Weights of a small GPT-style language model, trained from scratch on English Wikipedia: 4403 steps.
Each number is 128 + 32 x the weight over its row's rms, rounded and kept within 0 to 255. Layers, rows and columns count from 0. Numbers have three digits each. The size before them is the row's rms in percent of the matrix's.

# k: layer 2 attention key, 512x512, rms 0.0939, rows 363-383, columns 448-511
# q: layer 2 attention query, 512x512, rms 0.097, rows 364-383, columns 448-511
# v: layer 2 attention value, 512x512, rms 0.102, rows 320-345, columns 448-511
# o: layer 2 attention output (transposed), 512x512, rms 0.0861, rows 320-345, columns 448-511
k363 099:108126118090157082131127149113190126181115116134102113104155095149101085142132128149117120100137152142142111128124179149099084190169157163131144066146106132114116140079100119082144067120173081
q364 105:154150140131083131118123109163138108130114143140171203117124116114147098166184096137051098132137170110106130084142169122132158187130148174089165068132122067114070129158122130149119098085131162
k364 105:051136091107122132139155198116174078138210103154114133118108075128104123057095217119199099117162070151099089161138123133132124069125049134137104135097080086094114127125200128150064132120094090
q365 103:150092097084093126081116157188123106102137134157167147111120099080168149150126107086161127115135118105128123115093146129138174129109149105153162202175169117141117136114152129178168149148130164
k365 103:108107157155110100189100174112192085113083138118102124180141214161188110083138138099080119145106104115086121136073160115148091192092092129156098127133195149113137115148173090105109135132193127
q366 103:113179165155164164112119095164110127112102120154140156047091106170201118101173116145093129094156112121085103115130163133063092176130124095146102086092139103171127127112120170174168142152153135
k366 100:119087109099113113077109247125093110125208107096140112139137177176147157130125129111174139098125167176136138138095061091156088152108218157076143149178178129197121129113144132135130127107103151
q367 105:114167100074100122114108154142126140080082116105068119070116133186127099181158078132103168162133162141120140142181170126072147105111117103140116160155118120101077179149112186133122127093150123
k367 105:100119147169178162115126123152148067122145135112170103136114151045086096105146162071077213121145121151107146083174180165119144147145197166142081143131103137143113113164158062137028101116099127
q368 102:163108122160115138173116131106063129120077074125212067097115144113139149153141095142121159113130076133138102156158130157103135131088149143107097117187137088085077177098149151145058075093113184
k368 099:078106153164079105143203117113137086121160146122110087128068065223086149110092163102141153111148129076075126100087127188107106118119088112119114116110142080099115124122138079123190154159158119
q369 105:149172147135124143075116092127191125143094126125103106163173075126147107059127126132124156073133154102115085097109132111117123063158118109142167131120073144133147190064117146081073113082158146
k369 104:144100094176134124108243140152116168127209159139085101125111134100191172182129145142132098131142113161154118084091103108101125164112126119171146150072168177095175119198192143182134115135151135
q370 105:097114210120135086111117114164156081103096117109128190083110118158125089173132138115119082122158102074091076134143098172092134050091108137176146115134083136169167159131155113152096128111080097
k370 107:118162099135108148082086098113130190095148208137121061194114130149152171104121031141105126094157048139101110138142114099115110130113176126146148093120198113178131082169137216197065148150132092
q371 103:181158093135154115102148118155208150116154158083079178122131089117114094104204141174105125126182208124098146088118107121082110173174159183164163175097191137185098050129163175105115146139089140
k371 101:085083177143066180143106117209043168115144077098153101112121180111105141166201127131102142110068119149131146172114124152132134101123119112136137149198140105125102106081121166041143166111130131
q372 103:154234076131112119140060107129106105100158117069138125103130129119114131182121133157077106100105120151076077086123165127107148146103130112133161165145097110126112111169118152090039108085120152
k372 105:125137106161139100131154144166093114099104202181140124078149167113133138099157100123112122072163107126157119140148150208111144115149144159190152133220138167110184143079117137149134090138169119
q373 104:113104119117107100168153109140181136112094085159107163139072141130164086114092163171128118152137125162125171140090122169138161152142141107076151067160079144089090159151160149172118144041129119
k373 101:124092130129132148135097115147078140136132139090239177135130103140112142131080130116168168129082091123101121114153058157140129093088132098137138138096114127101124121081120114096107140098090168
q374 102:117098150178118119090103137107143110106158152121147159119082113118093078139102076104143070092151134147153169163173117132169102117084083166150180136111163098131106125110131136108110196141104109
k374 100:111080161100116143054094095094136122120146151143085135122088100162152184131061096114161125116111146160135186120139154124150167164141109101121137110172106170122112153190159102088197087145116180
q375 106:084077101116158107094088108185100113119153096156123126125145148153121137150130157094084168129085132044140167115152151075110130161133166106129090166096130150153101153053128156093109110101122103
k375 106:177124111123136118141096106111125146125187143165118104168110109139105113190135123157183082105145115141160136178091097178070149090098077149129071161142119136122055097157132048098113161147089027
q376 103:122104083124092195109121131079166036148148139170102166125106077169147115176148119108112108137117081149096135150142123142139164070126134112142164124148072103175059136133075092100153132057085156
k376 107:135118126091096146104092126120149127152103119069144089090192145119121159119151096112134144115095132190103067084132169158121128131101095054099107138033148133120111134143119107077107120129135144
q377 099:125101125125102140102174121146111098194146090068152124124154142067133077129120133169159121127164117134163125199131195097156106176146091097143104130033154194177157152089142177166129145121129170
k377 102:173142109149127142196118100141059195137105099050099166200113169107146153142104107189122106128114148108106138117130130119109071130156129128101141084157157113118148094120115142138143143077106124
q378 100:088132168179170130093153151104141098118043183131124116140171134159153194107099187136088072102088140086145172137169109140108114159141134102163065154174126113158067157118117163140157111134137072
k378 099:171096110132111135113128201135130087105141102122154132080087146134144162096123156113109149181130083159139144143117137147165175142104121126148147171174078112164119139165164138124142105125130062
q379 103:128090139092091154112087077165122133107112022156172171068160164070118124113073122082144172108058114130140092156167109167102195103146146082136167046105101103095141136068136088155116142105100166
k379 102:123097110196102154062142140185153169161146193161137087176105121139118095086093163127118224096128206141112173079151129174095092109105115149098133159124162117145139147114170121156121106096124106
q380 105:152108122115184138116109077113093150125110136194130158157125089128069132127096152129113110133120150182199135104147128143070144081109141126144194134091138189160125130163140158135107105189136122
k380 102:164107127073118134102130169111088164105098160139113158162114121099161136095168104090106110145145147149113113101174117112169136126109139141118101097112152156070138142125118097110124142183172098
q381 101:160159143163142094117185119148082147189113175094147115075128114125052144163126102174111147130117079131180128157089171152136139179132098141175174100191062157107139154114091149148139069045160066
k381 101:134136161123136155127164094162115147150098137118157094108091109104132117197145127102068148086154202117054116167099158042151113154151163153103115106140140127162155087094123116157148181123121091
q382 105:131178139111150108083146154140087204164135124138151130110089128138121105104195084146139045128123144165114175138168113123173087144072109175152190184194081083155140181113161192154084094112133151
k382 104:117093153126103154145122131150145142048077121161145105103150183161061192139111107155103136144088083100109165121135116149125231112091138077162109152148140091133067170171139078140169117192120168
q383 101:081140143164191083146150114114134113136199139111118192103106108161055113179151093090133145086069122112129105175108123121151069136091111145141123120167076155148118103098168050190126139147167154
k383 097:188141121092135129145130144192149165196113139165147118134134103152099149163123063106121154102164069136152173170131063170115140130131160100098110153064134117172111109168137156114184116144106132
v320 103:193192204133191102165137096140114148149072121112170100106150132102188133172151135134202119168125144171112120143114182141124130148100149132111167096135144162105119143169099083136176166066155136
o320 109:154145149115116157113115155110135165147105151177138060115147136190103120124099151154166162164141116100194080169202108101164193110116163081140139090134193053146136125127152160112090146138140141
v321 101:142079123089107122139221125070111125128111103127112131182107086104051153181115155108114116075112128135139137112125181206138119142139082133095106149072138107111107119082102112126152191137167116
o321 102:174120161090131103133056147123089126157127134115090135149069139147098151120108147136085111072149135159120096111172186105137146129066064075100229127119134147158128114118106156112112127139102035
v322 107:166111076172086157079143145107119079100117137121102101211123136118102130090138143138129130095127163099132112148097151093092074116153182089129153173115102123097100054128093129099105186120125104
o322 107:092137109116155084153199143104150110072116112111124138128139108156135138110210175164060142158127121133139103088161142095108219148150144102140124104169128153110173088179110097099078168138167126
v323 101:133129171136075154077153129118099132116079092124159157181153125114113076147163171103143114121122118205192122129183119166105201143190129143114094107143146108146086151152133149121074150212132138
o323 098:128145157112167153169130187116151132158126150105124182157105091137098073144195156170096203121069118107128159130109130169142099106122143119108153103093124131142100086169137112150129096185130093
v324 106:112109071155134156100126155068148175115146138143127120154073150133213129166068176121125120164088121139082196144152137164122153112146146032079124174161143136146156120136165097146142141096131138
o324 102:178123106165114154123033121197181170100127108152138130155139118108178131156119143163113125145134082155094080137114145119187078129137124127139154145135117139159150151139169098108192142152133117
v325 097:109106158132142130171161112065187160177089100122152081101154104139102154171151154065126117127117177093170093201159166148194072104143165154116066139118143145135183183123129124115120133073047129
o325 095:182190151130092126133054155079132106127182120104095187160161145103091090180127100126240124084163114135078149054151115174115135140108171168136095178147160115102086146190096138118108107058116131
v326 094:152124069108164167152138117147132151033053187143112126118122138118184125123114132109118146157114142165131094155093144167112123144157174118116111133151166080119076113105158171175111114136182109
o326 099:128118081122141122198100175141095162175141127134063089122114139172181093102173118148124109161096147131198118129195140171095159106157091130096145141187147076153139151111123069120117061150114111
v327 106:133119135133082143159155060131114051041151119118148169109124132142162096127202185185133106118089093174153148158109164116168154046137204162151090175155156093138114097144129146167071149186164150
o327 100:097080133107083168119136135104088152175106153133095164143135149117136147144094138155171147150094179137140134074070114169167167103147125099142137124115104112057104175068171157092097154185046106
v328 093:152123126160103120126097090147136135102114142179154108129148043168066121068062103182167145121117068142119236145162071085070185186158137133124149094093077101128090115151159154153112144082147152
o328 102:121193102190104185143197168153075136143153118151206121145107110118111163194115133123131127096137116121133179091117126116149074125139117124131126107081170073158154137088102113126174153132134127
v329 095:082182162151125168060126175104085138087172135153111062109159060161116140076118145126105129103086121108159150129151102087100118107141098162160095160131103077162098100077112131113181152094111150
o329 097:093062143112124113103150084134136076129125096118154144098138180109156134098149163155135061134111108157157137161142158109153148089108082144123172129091113086126160127112177085138095127081148122
v330 096:155113103087110096107202135144094168130138134101146156166099149053200164080116095107093191120099175095167182161165162125121186138117123138083099149156145110130184094082130131099145096199181167
o330 101:107062180100171106107126121126133084076142102115156161136188150124166112118111102164139087147076122185130100112099114124157124079153140096133098194134167118082152054160179151151103229049192141
v331 096:192103092189184127126117128074113109171255105128105112104130135124140085094118112174113159125172170108116109123168107085103106122107145148082099082104085082125154135212163146109096131133111083
o331 104:082163198140144069115188101178154150109154125166084093096163096150139108126079107137141131144147148082195149149183127132064125181152149114076160160127166097131142145132124134119071200127191118
v332 097:153190100175127124124172156103121096120178134129088191107093164187059182097142106128098136154133114172151138154097100127171163066137166077163140111136118155185059154073103126106175135144112124
o332 101:051151150122148105176112086092212116143154207107119119073123093147107166149121160160120123158075092162094086142131134208136065078148134164131111098098094120146143150148117148103089150120179125
v333 103:116133114093089112126157121122151112123100079130095130109161085138196113122121155136113124118144169172121176113137078110073097109136073174068176144170122146097127097190165161116093042114100094
o333 104:141182154175111114093136152098166110128082184139172153162070112175141072166072076134112093116117158156185114137158144099064060135113088136131093134131142132163155131147137137114119146110132115
v334 099:153166116162144138162123148146131141074098092126153092151113158127115111135176125101110126077141141111148062122123133078127107103154067100093100178186123147174151111056099156128065140128085087
o334 097:145208085196123182124105136103116120061172096181090148148091131082071107160176176137119103145106157091132107113172164081100109151136134119127144106166146169154088150110110131085140072101080110
v335 094:233127121119155132160066132129166106139114114086123184193178113074129111081148097168127052111138187107111122123076091136106095145086080099121119094067153090129195093163165141091100141090073099
o335 098:116117121103174141133177191144102179089110133142122110133132144074180154115176123071142132163166112134094144142129210133188144171147074131090108117122129191130128164053089119110088106061095122
v336 101:165063173064159118136175165089161125164128142134154118130174102137093167130136100108126108099178103150167159094113162096157095120049105176146165107110058131169131159144012144131105135153126087
o336 100:130153141143175134145124112130158082123118127091101085132120116116064147141073125110147126143182099118110180111106138137149159162174116149141130118127141062150079127148182152147171129158150141
v337 094:128198112131124164085120092134128196131108105118123147117113159112178107121104151063083120072139083140176196123129218096102157126160154072104095069116113084177070089233142144123129143150115138
o337 105:177157163118153163082190076074197174093131100162101067123150135101140200087102097158133106175128106156107140120079135149061131134161109089122144095088218193143101092164147095150087107082124104
v338 095:199142102150095178092074140145120123111160125106138155108092115089179137126134129133161128123151096148110132075098174144165099178144164095108125128150089081129172103051127110105156250147127154
o338 097:176172136148107137178081123172115123096122096156146171082130144135128109162136097127111106159139146122148076165097138152164119132114090149162055169122123107186129145130177111166137169107074161
v339 097:165156138111107172134122091133150153114157150111069078113095173136104123091145084202101081143093150164148145127165124184095127152132059144164093075114138149140142077110080074107174134149142135
o339 097:155113176164118141131116160109105141118158135099130080099062089110131141117076094159103104157103120158169115106083120086134134096000099142112128076157117185156079151121113106130190084088216105
v340 096:127137117142114117070118126146138112113082100110065169187097053143181141175105097078142188103161098139104139140081132119105147140155110095146064081187117083141140085105099170118089110119114155
o340 105:105145139074163149100151141186118092138156140109106078126219143069115115154179113111115167132133174100152129072111093217129106136136139113080164090143135096133131163123099124146147126149171143
v341 105:104088106149127125084149203111143162094147152135136116127147123117078177086115079115112149125130129111134125132125116120133117137164144119137167172146063127127126208138137100135144078038175127
o341 108:140170171124142099120167190070146150104147125094125162133152092106096193098140101167080064150186086105105117101096111132144095163143150166116151158102139174109126131086177126205023081111156157
v342 104:187114068136163164200086176130147135108165123102114121138133118109153130123114113169096176146140112126090129143086111133095150092121090108157148079089105117153135197139126123129122210158112129
o342 105:105139094149168079123152093136117110068131119132124159149136101153105104182128102163159103155033169160223134138143139146093149121099128089120195134118080134108188167154138107171173133103144067
v343 099:063161184223155021155140112134113157113127147092130090149095119129120142132128127066087145094140077192197180130139144120101128132116115097102140123118126184103127145161115125108118066129111178
o343 097:087147143146033138223160119141031139118129085162056099135022169144205153132149132190122123089155186160092097125137176162117075116131087147100092099154150077116104129137123144118098115131040140
v344 104:119194128110128149160113118165112107116153128093079137152138150113098108112119073153105125150086143122102155160093170125133130151148168142179109120108190197109103099139139104158137136123143125
o344 105:133173170123159131085084122128062124159089139097110089135168088088114105115096119148121125200129105172135119113125084130136160137177110115091137132071131097104122145172131112120134078097165103
v345 100:112119082087112169116170143129093118158163116118060164123163109158125147156120142108144101204114128122113139142122159149065117129129106067135128161154121136135160159163131112103146086143109098
o345 099:173115136133127084110155102176165111126142153119067152144144130138145077135144102136150114080109138066080102172134159122111114107100113129135111080100078153152110098116170116099098135101208113